config = dict(
    n_layer=15,
    d_model=96,
    n_head=2,
    n_kv_head=2,
    head_dim=32,
    d_mlp=384,
    vocab_size=3269,
    activation='tanh_gelu',
    norm='layernorm',
    norm_place='pre',
    norm_eps=1e-05,
    positions='learned',
    qk_norm=False,
    attn_scale=0.177,
    bias='all',
    tie_embeddings=True,
    parallel_block=False,
    init='normal',
    init_std_qkv=0.051,
    init_std_o=0.00933,
    init_std_up=0.051,
    init_std_down=0.00933,
    optimizer='adamw',
    lr=0.00355,
    beta1=0.95,
    beta2=0.99,
    weight_decay=0.08,
    lr_head=0.0084,
    grad_clip=2.0,
    warmup_steps=283,
    schedule='wsd',
    decay_fraction=1.0,
    decay_shape='square',
    final_lr_fraction=0.0,
    batch_tokens=16384,
    seq_len=256,
    doc_mask=False,
    train_tokens=107300000,
    steps=6550,
    dataset='wikipedia_en',
)
Each number is 128 + 32 x the weight over its row's rms, rounded and kept within 0 to 255. Layers, rows and columns count from 0. The size above them is the row's rms in percent of the matrix's.

# layer 4 MLP down (transposed), 384x96, rms 0.128, rows 333-368, columns 0-95
size [ 98  87 110  79 122  62 103 111 119  97 222  68  96  78 106  76  92  79 115 136 122 118 101 114  95 112 115 119 104 130 117  92  65  63 126  78]
[[133  75 174 183 175 131 103 179 100 119 131 111 127 117 146 108 141 138 158 156 119 152 101 129 119 163 101 107 173  95 102 170 120 115 185 173 149  90 180 169 160 101 142 166  87  89 106 120 149 115 150 113 177 184 128 107  99 106 155 102  67  50 114 115 124 100 170 143 125 113  63  83 156 127 119 165  63 138 197 138  97 179  94 132 105 108 173 110 103 127 133  76 137 137 131 147]
 [178 131 141 156  95 143 102 144 141  67 127 120 133  62 165 150  64 110 131 132 124 185 118 112 122 108 129 119  51 145 156 106 102 152 109 123  87 104  89 101 184 165 117 159 184  91 156  85 142 137 136 114 112 151 114 117 181 136  55 129 109 119 121 134 199 178 119 111 103 131 150 151 121 103 121 160  50 144 180 144 121  73  93  70 144  94 180 121 131 135 166 161 154 164 142 129]
 [ 74 132  70 157 129 148  70 130 162 136 175 136 136 122 114 132 121 126 130  87 187 142 182  98 123 128 139  98 105 157  67 182 169 179 131 145 129 100  89 138 150  66 131 113 197 109 148  93 147 205 110 163 166  77 116 112 167 117 175 109 116 142 144 136  73  67 109 134 164  79  68 154 106 141 110 128 121 114  70  96 135 174 154 135 141 132 108 157 150 114 178 124 158 127 128 103]
 [138 144 111  67 119 142 163  61 157  94 186 100 103 130 174 116  95 132 104 130 109 170 121  85  97  90  92 123 107  65  78 158 134 170 158 102 162 116 138 146 163  99 179 181 144 137 136 167 143 129 122 163 131 135 103 106 154 133 127  81 166 147 125 171 113 132 126 108 114 113 106 164 108 102 133 136 130 167 128  80  89 104  54 164 107 134 124 159 143  87 244 116  82 154 158 146]
 [128 142  95 156 131 150 124 181 150 139 115 117 186  84 113 155 115  97 201 151 107 145 174 139 145 100 119 132 159 195 146 146 168 195 120 147 128 129  94 133 129 165 102 138 131  56 124  83  81 131  68 141  88  97 147 117 123  98 140  77 105 102 105  97  69 137 151 163 111 121 167 123 133 126 106 153  81  90 149  97 175 126 161 165 152  73 158 131 113 136 143  24  91 154 131 115]
 [150 237  69 139 106 128 135 105 116 154 124  98  79 156 203 111 120 151  94 103 107 125 122 135 130 179 111 113 192  94 165 151 148 136 165 128 144 119 131 137 121 157 150 121 151 115  91 103 167 142  99 119 154 136  85 144  95 130 158 123 118 174 134 188 109 102  99 103 171  84 116 157 115  38 139 136 128 145  99  86 114 177 107 107 116 151  56 115 174 179 111 146 162 124 134  76]
 [110 139  48  99 118 159 144 145 134 125 174 154 153 180 168 130 177 119 160 157  97 111 136 134 155 154 121  79  83 109 191 141  92 159 109  88 137 103 145 120 204 145 132 163 139 128 138 111 155 141  90 112 105 231  91  95 120  62 180 144 135 141 115 115 139  66  86  89 117 121 153  83  98 144 109 107  95 150  99 116 147 143 127  95 132 110 145 151 106  83 131  68  85 142 109 172]
 [150  80 136 109 179  91 115 204 130  31 100 177 138 125 101 104  99 122 192 153 147  87 105  95 145 127  69 102 156 131 146 131  98 154  25 130 132 150 127  71 146 125 112 177 135 125 121 132  87 154 120 137 151 108 207 152 121 134 163 114 135  96 153 114 101 139  99 137  83 131 173 153 164 148 121 123 141 117 146 159  98 124 162 115  81  88 135 109 129 115 101 178 185 121 151 150]
 [146  51  88 123 124 118 101 165 143  80 117 133 118 114  94 147 127 110 222 127 110 132  96  94  93 108  51 131 136 105 145 137 113 166 103 127 112 158 146  98 134 156 110 168 135  87 160 112 101 146 107 117 118 143 133 148 178 223 144 124 171 119 112 104 155 167 130 141  80 140 171 185 107 133  66  53 149 182 128 160  98 140 162 125 104 104 177 149  63 112 119 144 141 150 113 126]
 [123 193  97 197  99 146 128 120 159 158 107 126  29 136 147 146  77  99 129 126  80 116  52 116 118 158 136 128 201 153 101 121 132  95 110 127 174 105 122 133 146 121 195 121 168 107 126 119 122  89 100 104 119 131 101 142  89 118 151 154 134  92 112 120 166 118 107 139 113 104 131 103 157  84 129 151 122 150 181 128 117 232  73 107 161 125 113 136 123 153 131 109 215 117 141 152]
 [128 153 151 144  82  85 153 123 138 167 133 148 176  66 146 159 155 124 110 152 147  85  63 182 128  86 160  51  87 133 150 152 139  66 121 157 125 153  99 145  89 194 117 166  58 114 161 136 114 182 123 114 107 144  81 104 123 140 130 110 163  82 143 166 158 105 119 111 122  82 117 101  72 114 151  58 108 123 113 117 177 140  87 165 139 163 144 158 141 137 135 153 186 103 120 127]
 [115 116  74 134 150 102 101 122  99 158  90  99 137 176 161 122 103  33 116  70 153 179 193 108 167 136 140  92 105 136 158 100 110 203 151 148 178 183  84  90 164 143 125 116 172 123 104 129 154 118 145 159 119  87 133 145 148  94 141  88  64 107 168 186 133 122  98 120 120  96 138 118 180 160 140 119 151  99 129 176  91 112 114 134 152 168 112 123 139 129 165  93  75 109 127 176]
 [182 119 106 223 155 109  74 124  97 152  52  84 166 124 112 140 179 150 164 136 136 128 101  91 142 118  82  94 141 124 140 123 102 144 115 118 119 115 128  87 125 123 113 189 147  47 117 162 123 142 130 158 126 136 141 140 126 179  95 109 122 152 100 134 159 157 122  70 132 120 180 129 158  78  83 110  38 144 168 164 121  80 138 159 136  96 128 181 120 116 135 137 177 137 184 129]
 [152 136  75 141 182  64  87 165 113 105 111 114 143 121 147 114 151 105 121  69 118 142  90 108 139 151  71 106 129 136  89 141 160 156 100 161 207 174 139 172 130 158 110  96 122 129 116  54 113 119 131 164 131 136 151 131 136 171 121  76 163 117 111 152 143 102  87 167 147  83 172 135 114 104 124  97 104 140 183 145  70 161 139 171 124 117 153 132  91  98 170  90 119 113 221 179]
 [206  10  96 141 152  83  99 165 124  83 117 208 137  71  83  96 122 167 209 135  81 118  90 168 132 129 122 147 180 147 103 119 107 109  56 137 134 128 122  91 141 151 124 155 169 132 142 127 122 111 139 154 115 107 178 132 146 113 157 118 115 135  87 116 101 168 112 116 113 116 157  90 180 164 126 132  74 135 146 123  83 126 173 141 123 119 145 127 114 129 126 139 179 133 153 138]
 [147 163 109 134 129 124  49 101 143 123  70  83 176 126 170  69 157 119 108 129 144 141  97  87 136 148  64 137 169 140 121 140 138 166 141 170 121 132 146 133 106 135  85 106 101 106  85 161 114 101 121 173 125 127 136 128 145 177 108  61 120 167  82 135 158 173  80 107 194  86 165 140 142  79  85 123 117 166 175 133 121 111 157 137 129  69 125 141 125 147 221 119 159 117 165  88]
 [139 103 158 119 155  93  97 156 148 151 116 124 149  97 150 150 192 132 179 114 193 137  98  80 171 103 108 102  93 162 143 142 142 121 119 141  99 162 113 140  66 144 180 114 125 158 127 109 126 105  99  68 155 133 155  88  80 112  90  83 140 135 120 112 125  59 142  84 128 190 165 102 175 142 143  99  80  96 228 120 145 132  98 147 176  69 147 121 105 169 134 139  90  94 132 153]
 [ 91 166 183 117  75 148 110 111 119 122 155 102 106 137  95 104  64 150 133 103 147 105 104 134  44 102  70 107 129  73 133 135 110 119 138  96 137 202  80  91 211 194 131 123 161 162  71 173 142 141  87 139 125 144 148 148 144 117 107 110 156 118 134 102 148 145 138 137 121 173  61 171 131 135 142  98 129 179 119 142 114 106  74 133 143 117 123 154 165  97 178 187 138 137 163 140]
 [ 74 142  67 114 134 163 151 141 128 179 120 124 122 126 145 118 155 104  99 193  78 123  71 157 104 116 143 131 138  90 187  72 127 106  87 174 134 148 141 159 120  84 145 128 138 164 140 131 117  60 174 159 140  99 142 135 101 118  55 115 152 128  55 125 111 178  83 162 104 148 177 113 191 135 121 141 125 124 146 113 105 183 117 147 163 148 134  85 136  86 130 130 121 218 139 100]
 [149 168 170 174 150  74 146 142 146  88 207 144 150 130 156 113 143 141 104 125  82 126 154 127 106 142 199 131 117  81 147 117 144  80 131 131  98 100 150  97 146 161 111  78 128 209  89 129 111 128 113  91 116 145 169 139 107 166  97 166 141 130 152 121  41 128 160  89 141 125 125 131 154 167  99 140  96 134 120  86  74 166  82 117 111 121  94 206 168 109  78 151  90  86 130 135]
 [119 107 133  79  28  62 153 129 115 138 148 119 114 138 121 124 177 117  92 123 138 101 111 113 172  71 178 153 103 142 134 106 149 145 111 145 110  95 141 185 113  89 171 105 225 125 115 113 125 131 188 141 114 140 110 143 108  90 178  93 142 118 153 167 145 106 164 133 117 141 147  69 222 131 136 112 132 104 118 192 142 148 123 164  79 124 111 157 159 127  84  89 116 107 120 156]
 [139 108 168 153 134 150 182 158 129  78 140 117 124 119 141 173 155 136 126 113 127  62 146 191 122 160 153  95 217 132 106 106 156 100 162 106 183  78 173  84  99 121  99  75 139 136 127 102 142  68 128 161 116 156 103 165 108 160 119 152 161 129  81 156 115 128 113 134 144 140 147 186 120 144  87  23 131 129  96 131 144 177  88 178 108  74 135 144 117 139 140  96 112 150  86 118]
 [152 126 136 153  71 151  86 149 115  96  73 101  75 111 207 140 123 119 140 112 122 138  56 119 126 163  82 112 105 113 123 148 128 131  97 185  99 160 128 105 192 158 140 133  93 118  87 136 111 114 151 114 147 116 133 129 160 190 116 173 141 111 123  93 232 193 121 137  89 128 119  99 130 127 108 154  59 110 150 109 128 132 172 115 121 125 140 135 153 120 214 100 178 168 118 147]
 [138 139 114 144 149 114 132 106  91 139 198 112  93 165 136 192 154 129 120 141 170 121  79  92  97 114 167 138  78 118 110  84 112 119 104 104 176 112 103 138 162 120 105 147 151  98 146 115  78  97  67  77 149 110 151 122  81 183 159 181 134 157 101  82 121 169 109 166 135 131 138 140  80 186 130 171  79 130  72 112 138 169 106 152 171 102 114 115 149 155  75 117 118 218 134 162]
 [122 116  82 163 150 162 123 158 179  94 129 114 147 105 147  55 162  69 142 143 125 112 124  88 160 115 107 137 156 151 148 137 122 140 163 145  97 122 133 187 141 115  91  80 182 137 130 168  79 154 139 137  82 105 161 121  94 175 152  93 137 103 117  97 160 128 128 140 108 132 130  69  66  92 114  82  65 177 173 144  89 139 139 161  94  58 175 194 125  74 144 160 122 117 131  90]
 [113 145 103  50 148 117 167 127 162 107 151 115 111 131 175 172 120 173  79 135 120 133 106 107 102 106 115 133  99 136 172  97 121 178 155 132 190 123 107 155  93  90 154 142 109 184 102 138  89 158 139 120 198  62 177 124 137 100 136 138 156 143  63  79  62 147 130 133 115 161 117 118 151 160 128 142 121 146 134   8  76 137  99 149 108 174 120  99 121 138 141 107 130 164 120 136]
 [111 127 173 102 128  99 184 130 146  89 156 158 130 109  93 121 175 117  79 137  43 109 145 118 129 102 138 152  66 162 183  98 136 165 136  97 120 157 157 160 129 157 115  93 158 129 101  97 132 115  80  81 127 151 146 112  93 136 179 125 109 137 108 123 188 119  84 106 186 158 168  86 162 146 175 168  99 141 122 134  99 184 128 129  89 152 100 143 128 133 176  38 135 159  82  85]
 [156 136  73 156 161 157  77 139 193  95 116 135 122 106 116 115 196 140 128 185 173 132 115  82 113  84  98 130 138  80 119 116 116 167 149 103  53 124 146 178 127 134 119 149 125 148 103 154 109 177 137 129 128 132 169 101 152 140 108 152 148  64  86 104 148 116 139 152 119  74 156 152 131  93 117  94  61 166 111 179 143 125 118 146 133  55 156 159 103  43 119 148 190 106 139 133]
 [ 85 152  88 115 143 123 103 108 149 122 148 119 155 105 139 129 146  81  93 182 161 154 198 105  90 129 118 116 165 200 144 148 153 103 122 107 100  83 116 170 149 122 177 153 143 172 114 109 109 109  95 136 125  96 189 107 134 139 155  84 119  86 129 127 147 142 114 156 104 142  50 173  90 112 156 164  65 152 130 175  91 129  84 162  76  60 146 111 166  89 129 122 103 174 194 126]
 [137 130  92 133 104 135 153 115 144  70 129 158 162 103 111 156 155  54 134 111 179 118 103 200 119 138 121  58  36 130 183 166 173 120 123 109 140 117  73 195 106 136 104 157 108 107 122  93 145 104 105  67  63 145  82 124 145 116  78 105 154 109 119 117  75 163  74 128 149 167 112 107 154 155 131 158 118 124 130 131 155 153 165 162 135 184 130 109 126 146  86 141 128 133 114 172]
 [144 105 117 204 145 130 121 129 135 137  71  87 122 113 150  80 157 153 176 118 191  68 140 156 134 111  97 134 133  87 120 140  88 151 139 167 111 157 114 156  79 151 132 115 147  85 142 146 151 152 115 127 135 139 206 139 107 146 204 131  97 103  77 116 116 112 186  90  98 111 180 101 107  80 113  86  88 148 165 144 134 105 136 174 173  63 141 147 107 146 166 120 188  96 104  84]
 [132 148 155 134  80 175 138 123 180 173 118 140 141 139 130 144  85 166 107 125 135 126 140 155 157 100 131 184 142 126 141 150  95 160 103  90  48 116  93  94 141 162 129  97 119 153 123 112 105  94 138 105 115 133 130 138 172 101 102  84  38 155 206 143  57 163 125 155 148  76  88  64 123 121 180 147 125 177 122 111  74  94  97 148  79 110 110 154 164 164 122 166 164 109 118 160]
 [109  95 102 164 147  88 141 147 111 163  86  98 150 109 196 139 169 137  76 147 159 160 125  82  85 156 164 118  77 115 151 117 141  99 121 174 108 113 141 183 157 127 161 164 163  60 128 132 101 124  92 103 101 161  94  69  86 143 140 156 165  84 119 107 193 113  97 187 126 119 155 104  80 152  85 143 137 139 147 167 111  28 143 144 118  93 135 168 126 160 165 141 112 136 129 114]
 [186 127  99 164 131  98 152 109 121 146  45  94 164 105 140 113  86  93  95 126 126 183 132  66 159  98 128 129 158 166 124 157 137 137 135 148 138 136 136 102 131 113 148 167 193 116  85 198 104 177  73  81 121 102 215 145 130 121 119 104 160  70 172 146 179 159  90 161 100 102 129 165 118 129 117 106 134 112 138 155 118 103 125 210  77  94 129 130 135 106 151  85 118 123 127  98]
 [106 117 129 155 101  98 131  77 136 184 148 103 180 119 153 101  98 156 104 145  95 190 168 114 159 136 131 165 179 134 147 132  61 115 105  97 120 165 173 106 182 119 103 146 153  79 173  81 130 212 178 106 110 114 119 157 134 155 151 115 112  88 143 131  68 137 119 135 141 121 161 193  83 134 109 133  83 156  62 129 130 135 157 114 102  97 127 108 104  84 176  79 173 110 101  99]
 [169 193 154 106 141 138  49  92 162 162 101 132 150 167 140 117 187 159 175 107  97 135 178 123 153 139 111 150 117 142 108 166 134  87 143  94  85 119 103  96 114 135  85 146  41 128 188 131 111 176  97 106 122  75 126 121 158 120 166 107 101  81 163 127 142 157 167 136 111 101 116 146 132 139 150  85 127 154 153  81 194 136 157 125 149 101 148 120 112 118  47 120  84 151  72 116]]
# layer 4 MLP up, 384x96, rms 0.182, rows 334-369, columns 0-95
size [ 82  91  92 108  71  91 111 107  92 148  87  90  79  94  85  80  85 102 120 101  89  95 103  98  98  97  98 116 118 102  78  84  86 109  79 121]
[[152 194  92 168 178 102 101  91 112  99 151 150 187 144 223 123 131 136  67 161 144 113  81  73 141  93 105  84 170 138 140  85 104 156  94 149 149 152  96 100 180 130  91  86 154 118 137 180 112 114 152 147 139  83 113 123 125 143 171 107  94 116 148 114 134  80 152 102 135 109 164 157 122 124 167  69 156 172 132 158  93 112 111 123 186 155 155 131 109 156 182 149 123 176 143 146]
 [173 140 108  65 144 145  72  76 138 100  77 124 126 129 109 164 113 190 112 166 100 146 144 118  63 119 135  84 147 153 161 117  76  89  88 139 128 183 165 116 126 104 102 204 123 119 110  93 109 132 175 201 132 116 135 175 105 145 138 119 127 114 126 109 164 154 137  68 108 108 145  84 101 155 117 125 138 140 149 190 150  75 112 144 138 110 166 185  99 106 114 154 168  64 169 124]
 [149 161  89 150 154  88 137  82 107 119 125 140 177  64 132 105 141 145  69 161 223 139  79  84 114 155 103  95 146 110 150 133 126 125 122 142 127 167 168 105 121 147 127 179 117 102 181 160  81 133 144 128 173 128 101 122 163 150 133 112 144 140 149 144 143 174  98 102 161  88 131 155 164 108 141 106 115 154  79 154  43 109 122 239 164 130 140 160 122 144 141 156 123 170 160 141]
 [112 163  55 166 121 109 163 130 128 137 127 142 209  76 158 144 140 110 131 162 192 142  79  81 159 133 127 117 197 128 114 132 146 155  95 156  98 130  86 132 116 176  86 133 152 118 148 167  96 146 121 175  87 105 150 137 150 121 135  84 160 124 137 140 189 201  97 118 134 135  93 150  99 141 114  89  88 158  80 111  43 118 124 191 113  72 145 146 118 113 125 146 111 173 151 122]
 [212 196  86 165 123  73 108  86 125 165 135 133 174  79 185 136 147 169  89 173 142 151  81 101 156 130 133 147 146 137 115 102 165 183 135 129 134 137  86 116 134 169  77 167  50 103 125 181  88 146 130 130 164 103 119 145 112 151 105 115 148  98 187 154 153 159 154  94 146  91 159 154  66 113 132 105 118 181 121 107 137 114 155 164  93 101 148 138  85 146 125 155 105 106 140 107]
 [128 198 138 158 131  48 102  84 122 136  68 116 147  81  93 109 136 151  94 178 186 169 108 101 146 164  91 137 137 122 184 150  73 169  80 132  95 155 151  78 126 173  89 108 102 106 153  91 128  87 177 139 144 141 131 147 163 127 151 149 125  80 103 164 133 143  98  96 140 132 113 154 132 167 148 131  72 130 131 145  75 110 143 104 156 107 166 124 119 160 172 218 128 161 133 119]
 [147 131  88 155 170 113 161 150 128 119 118 138 146  50 171  92  87 145 106 157 139 122  99 143  52 123 113 140 141 198 136  79 108  91  97 133  99 156 169 100 153 139 122 151 171 128 153 184 128 142 176 135 139  64 121 152 179 182  40 108 156  77  89 137 170 126 196 115  95 147  46 135 149 143 149  87  99 159 131 110 143 109 120 153 149 134 139 119 144 135 165 114 131 112 145 108]
 [123 132  57 169 190 119 158  92 123  92 138 155 161 105 146 125  78 176  99 125 161  91 145 112 120 130 134 140 162 130 128  98  88 101  98 120 103 121 178 123 115 179 128 159 164 123 165 163 127 161 164 127 145 119 151 133 194 190  63  81 131  86 114 132 187 144 104 157  98 116 120 144 169 129 118  92  52 144 137 200  98  99 108 177 130  88 137 172 112  75 130 162 162  88 147 128]
 [147 190  78 136 159 105  83 111  73 147 114 132 171  51 122 111 148 123  93 149 142  87 120 144 105 103 104 112 105 101 158 119 146 129  89 196 112 183  85 140 131 149 119 121  96 122 126 145  49 150 161 130 139 100 146 162 167 125 137 157 139 125 174 151 120 121 103  84 107  59 136 142 121 108 142  87 111 148  49 146 132  66 156 161 169 115 155 165 102 174 182 174 162 171 122 121]
 [120 161 178 106 114  92 167  98 108 173 132 144 133  89 134  82 146 192 112 147 196 124  95 158 122 118 145 120 177  98 135 141  94 168 127 173 126 148 172 182 119 141 101 113 143 114 150 104 164 121 208 115 126  95 163 136 153 171  76 146  63 117 148 187 152 110  86  75 143  95  98 175 112 162 135 105 140 114 108 121 132 137  36 112 134 137 146  98 120  93 175 163 167 108 102  91]
 [121 197 102 132 130  91 119  84  97 104 103 132 134 112 195 104 186 126  99 135 138 112  89 124  93  93 113 111 129 146 158 109  85 203 104 143 163 237 167 129 134 150  54 141 145  83 142 197 137 144 159 133 132 110 176 135 155 156  97 130  76 111 143 130 137 136  87  94 126 117 130 158 102 150 131  84  77 124 155 177 108 102 119 138 207 119 142 145 110 110 176 140 151 108 130 148]
 [157 157  70 165 139 126 126 105  99  69 130 143 163 115 125  51 168  84  89 148 190  99 146 121 118 122 141 148 135 145 157 151  78 151  90 137 180 200 185  68 143 137  88 103 129  89 106 109 138 118 181 135 133  99 175 144  98 102 133  80  85 126 141 120 100 150 173 125 128 108 194 153  87 119 128 123 140 181 159 176 103  99 136 152 142  99 162 161 106 145 183 165 105 155 123 163]
 [174 169  85 164 143  96 139 128 114 126  92 120 171  54 147 121 166 123  65 117 142  91 103  91  92 101  99 121 133 134 132 116 128 134 156 193 128 169 150 130 167 167 107  90  99  77 152 179 109 118 125 162 176 114 159 129 121 116 172 105  92 152 168 159  96 121 119 126 140  70  96 160 143 132 105 112 133 179 153 192  75  96 160 130 160 105 172 158  87 188 154 166  92 175 141 173]
 [157 136 133 175 141 120 162 126 145 142 100 147 183  85 157 144  72 158 118 154 191 121  79 137  95 141 104 153 133 135 107 138 140 129 104 145  94 136 142 109 165 133 103 108 162 111 148 158  73 189 140 130  89  76 136 130 180 151 109  61 209  82  92 111 171 126 114 157  95 137  87 150 169 113 111  89  91 203 129 151 113 106  34 155 130  80 154 135 132 175 102 139 112 119 130 130]
 [185 180  87 206 135  90 100 110 117  99 114 123 163 108 135  94 137  98  69 172 201 136  92  96  80 122  95 114 147 152 160 146 101 162 116 172 134 193 159  91 138 129  82  81 101  88 153 101 137 126 133 128 143  81 185 134 138 139 136 100 135 132 167 120 158 158 147 141 132 114 126 172 135 119 129 118 124 192 142 202 101 109 133 153 133 115 158 157  89 141 129 219 105 166 120 145]
 [166 166 115 169 117  96  74 134 151 161 154 165 187 126 142  84 205 125  94 183 160 122  62 102 124 115 121 122 144  83 136 146 151 109  90 127 104 130  94 133 101 142 135 153  79 136 141 195  89 135 129 123 139 109 125 100 170 136 132 110 141 109 106 154 197 163 129 101 125  96 175 124 114 100 108  36 101 180 142  97 105  61 159 171  94  99 163 165  96 143 120 143 123 181 133 147]
 [162 178  65 172 126  72 124  95 121 122  83 136 169 107 159 161 164 143  69 201 164  98  87  93 115 122 119  94 152 118 112 134  93 138  98 130 133 152 111 119  96 143 100 195 103  87 151 172 120 101 146 162  79 124 148 133 151 134 141 148 150 119 154 128 143 148 142  91 128 106 151 186 154 123 126  56 140 143 135 177  56  79 137 219 170 114 171 141 112 155 129 145 138 167 146 128]
 [ 84 132 144 118 165 115  89  77 150 169 143 132 143  97 133 110 131 164 128 127 188 147 126  61  95 185  72  86 190 110 196  79  71 150 114 167  69 166 115 141 129 150 124 105 138 135 201 105 114 101 197 162 138 113 166 117 180 107 127 146 154 171  97 141 136 145 132 133 161  74 149 147 165 101 102 108  66 127  90 139 151  82 120 157 136 162 111 128 140 162  81 127 117 110 127 139]
 [127 127  90 113 220 133 123 106 150 123 147 130 160 131 158  98 111 121  82 123 110  85 107  91 109  99 108  96 196  91 152  67 157 172 150 120 171 131 106  73 122 110 128 167 182 132 143 228 166 149 129 147 139 157  96 138 136 131  89 139 107  81 144 143 157 149 172  98 119 172 179 137 140 135 120  73  62 130 151 136  95  64 105 134 136 109 134 114 157  84 142 106  89 119 185 131]
 [143 155 117 176 132 117 125  84  72  56 148 122 143  84 128 147 134  96 115 165 159 139 132 145  86 126 120  71  93 194 154 138  78 100  40 141  76 149 139 125 192 101 121 121 130 118 126 119 140  81 157 183  90 125 177 110 200  92 182  99 132 138 136 137 154 138 172 139 116 133 136 143 160 132 111  97 124 107 121 181 107  75  95 183 134 114 145  94 131 141 111 100 157 202 133 131]
 [ 56 181 152 147  77  99  48 130  91 151 157 142 130 107  99 106 149 123  84 168 169 174 163 138 106 129 127 156 104  88 208 149 119 172 136 123 129 167 131 142 137 171 152 135 111 152 142 106 162 104 155  89 172 127  88 135 196 112  97 122  98  86  96 176 120 148 106  61 149  78 145 118 129 134 102 122 188 130 158 149  91 143 159  94 156  90 149  63 103 144 118 143 118 118 132  90]
 [145 191 109 168 230 113  69  93  96 116 118 130 132 123 219 106 125 124  83 154 146 105 100  41  89  90  78 132 130 144 158 112 109 187 136 159 116 172 119 127 168 123 113 130 158 130 124 196 141 124 155 160 102 111 147 153 157 109 139 113 105 115 141 145 142 104 160  84 129 136 134 153 117  90 125  92 110 170  85 202  72  77 119 113 142 110 144 101 125 149 162 136 121 138 154 121]
 [192 142  96 156 170 136 105  99 106 112 109 135 119 115 100  77 131 134 107 141 137 130 152 139 117 129  84  59 120 199 137  95 103 134  37 166  75 151 140 150 156 115 104  63 111  66 173 103  45 131 114 169  92 149 146 171 129 106 161 149 122 143  91 142 135 195 115 180 125 118 114 148 185 176 102 129 148 135 150 132 116 133 175 160 119 149 135 132  94  95  95 134  90 159 131 164]
 [154 169  90 128 149  82 110 117  99 146 129 130 130  92 148 115 176 134  91 136 110 140 112 142 123 106 126 138 168 180 145 144  87 140  74 120 156 215 151  88 108  98  71 129 140  46 167 109 122 177 171 152  78  79 235 150 154 202 100 117 133 159 160 115 151 158 129 144 133 109 152 127 117 140 119 109 119 153 155 172  87 101 126 149 154 129 137 156 120 147 154 184  99 109 139 170]
 [ 80 164 143  85 178 124  81 106 123 161  77 152 148  43 120  93 146 197 124  99 146 141  79  87 154 137  90  97 156  97 134 104 149 121 138 127 171 160 153  55  84 153 127 108 111 135 219 155 122  84 112 177 151 139 113 105 149 118 139 102 175 167 104 140 159 194 121 137 176 135 141 130 128 107 109 124  89 148 106 136  99  95  64 158 153  99 131 112 118  87 114 159 115 104 142 155]
 [105 110 109 181 154 101 125 121 131 190 118 150 168 123 136 138 189 113 130 109 187  77 108  92 137  83 148 101 175 100 103  92 137 144  82 119 148 144 133 206  74 175 121 128 124 108 110 176  98 139 173 125 148  71 200 165 151 131 128 134 199 148 153 122 119 123 103 105 153  90 112 156 140 107 126  88 172 146  21 127 114 151 152 161 158 153 114 150 132 175 158 137  97 140 135 129]
 [197 162  68 139 162 104  83  52  93 112 123 131 143 115 133  69 163 159  90 151 173 151 106 148 167 134 101 107 127 182 180 141 134 128  71 129 147 157 148  68 163 127  91  95 107  94 173  97  85 124 169 175 138 133 168 139  97 131 139 141 109 105 113 167 126 166 128 147 145 121 143 154 138  87 123  96  74 135 115 137  77 117 143 193 139 133 162 167 125 135 159 199 151 100 131 182]
 [126 168  77 171 181  80  94  94  70 134  88 144 131  96 182 100 124 166  85  88 172 103 102 105 116 136  94 142 139 156 151 128  76 151 129 124 132 159 154 115 121 168  52 101 129  49 177 154 149 151 193 101 143  97 129 129 154 176  76 124 126 131 142 114 158 173 116 105 118 102 120 148 183 112 126 114  98 142 183 211 126  82 117 160 159 104 125 148 114 113 136 157 117 145 145 155]
 [133 162 148 159 164  99  74 111 117  99  79 100 109 113 147 127 183 192 137 121 116 136 149  72 141  20 109 138 203 152  93 113 139 147 148 153 149 124 192 152 131 161 106 104 130 105 152 185 123  95 121 195 186 132 197 127 149 120 143 126  73 125 120 114 142 136 128 143 130  83 124 110  98 103  99 135 159 109 176 153 116 136 113 109 127 109 133 111 132  65 152  89 197 109 158 147]
 [132 141 122 132 111 102 149 109  79 128 137 137 161  96 157  81 212 130 101 146 130 149  80 166  88 145 136 133 126 148 130 110 100 107  83 118 150 226 139 107  98 154  93 108  97  97 143 170 168 155 197 158 146  98 189 172 125 187 107 122 103 125 178 108 113 150 132 123 106 119 143 200 155 169 106 108  99 126 134 129  82 105  81 157 148 119 152  94 107 140 217 159 102  97 121 133]
 [127 148  83 171 183  63  56 139 139 127 119 154 153  96 170 128 146 108 105 152 141 174 119 104  89  91 129 131 115 112 169 129 165 155 120 172  95 152  77  92 118 145 114  89 133  36 145 133  83 147 133  86 102  69 144 111 172 116 144  69 140  81 125 165 104 166 114 127 109  73 173 128  97 141 117 132 124 205 167 107  85 122 149 115 117 138 170 156  93 158 171 165 132 130 122 158]
 [108 157 114 148 151  73  80 106 123 135 106 158 161 116 212 124 187 121  61 201 149 124  78 122 124 122 122 111 157 113 126 177 109 162 103 163 133 178 105  60 133 111  89 117 125  76 135 169 119 143 147 134  70  98 156 117 130 192 138  63 142 108 167 133 146 126 157 125 125 106 170 122 134  90 120  89 136 173 130 137 101 107 102 145 128 129 156 140 121 191 181 190 151 163 129 172]
 [144 174  55 159 142  59 117 100  99 164  79 133 137  86 175 113 170 167  78 150 195  76  90 100  78 132  82 112 156 107 168 127 122 182  96 154 179 159 117 113 122 145  78 140 101  51 147 174 135 144 140 132 127 108 145 127 155 148 127  85 155 146 130 128 129 143 126  98 129  86 142 161 132 114 162  54 155 157 133 181  91  91 112 159 165 121 165 159 117 118 141 163 122 137 151 133]
 [146 145 121 103 130 136  99  71 108  93 104 117 136  85 138 172 156 169 112 192 121 148 139  91 149 164 127 113 164 139 127 110 107 107 135 128 118 142  81  69 172 186 118 179  90 127 135  91 122 102 193 178 133  75 135 142 152 167 166 100 159  96 119 165 132 156 123  93 142  88 174 117 106 163 153 169 146 137  75 133 116  34  86 129 170  85 163 123 125 138 186 160 186 149 124  95]
 [147 145  94 118 135 117  95 125 107  74  96  92 127  94 185  99 127 168 152 124 172  92  41  89  97  71 129 122 130 139 107 121 133 121 127 152 198 186 128 145  78 122  73 137 136  80  67 184 111 133 116 157 137 148 156 116 131 155 147 161 143 203  95 107 129  98 146 115 142 147 107 121  58 143 129 109 101 162  94 180 162  92 138 183 117 122 134 147 119  97 153 119 185 161 168 158]
 [141 160  65 165 155 130  85 117 122 103  74 130 130 112 195 107 145 127 112 153 197 158  72  99 129 128  84 151 173 165 108 130  73 121 117 123 114 144 213 139 178 123  73 114 156 105 126 178 124  97 167 178 118  81 133 118 162 134 194 132 147 125 116 111 170 168  93  76 111  96 105 101 169 138 121  98 128 181 119 178  97 128 140 108 144 121 158 151  97 100 128 116  74 176 130 156]]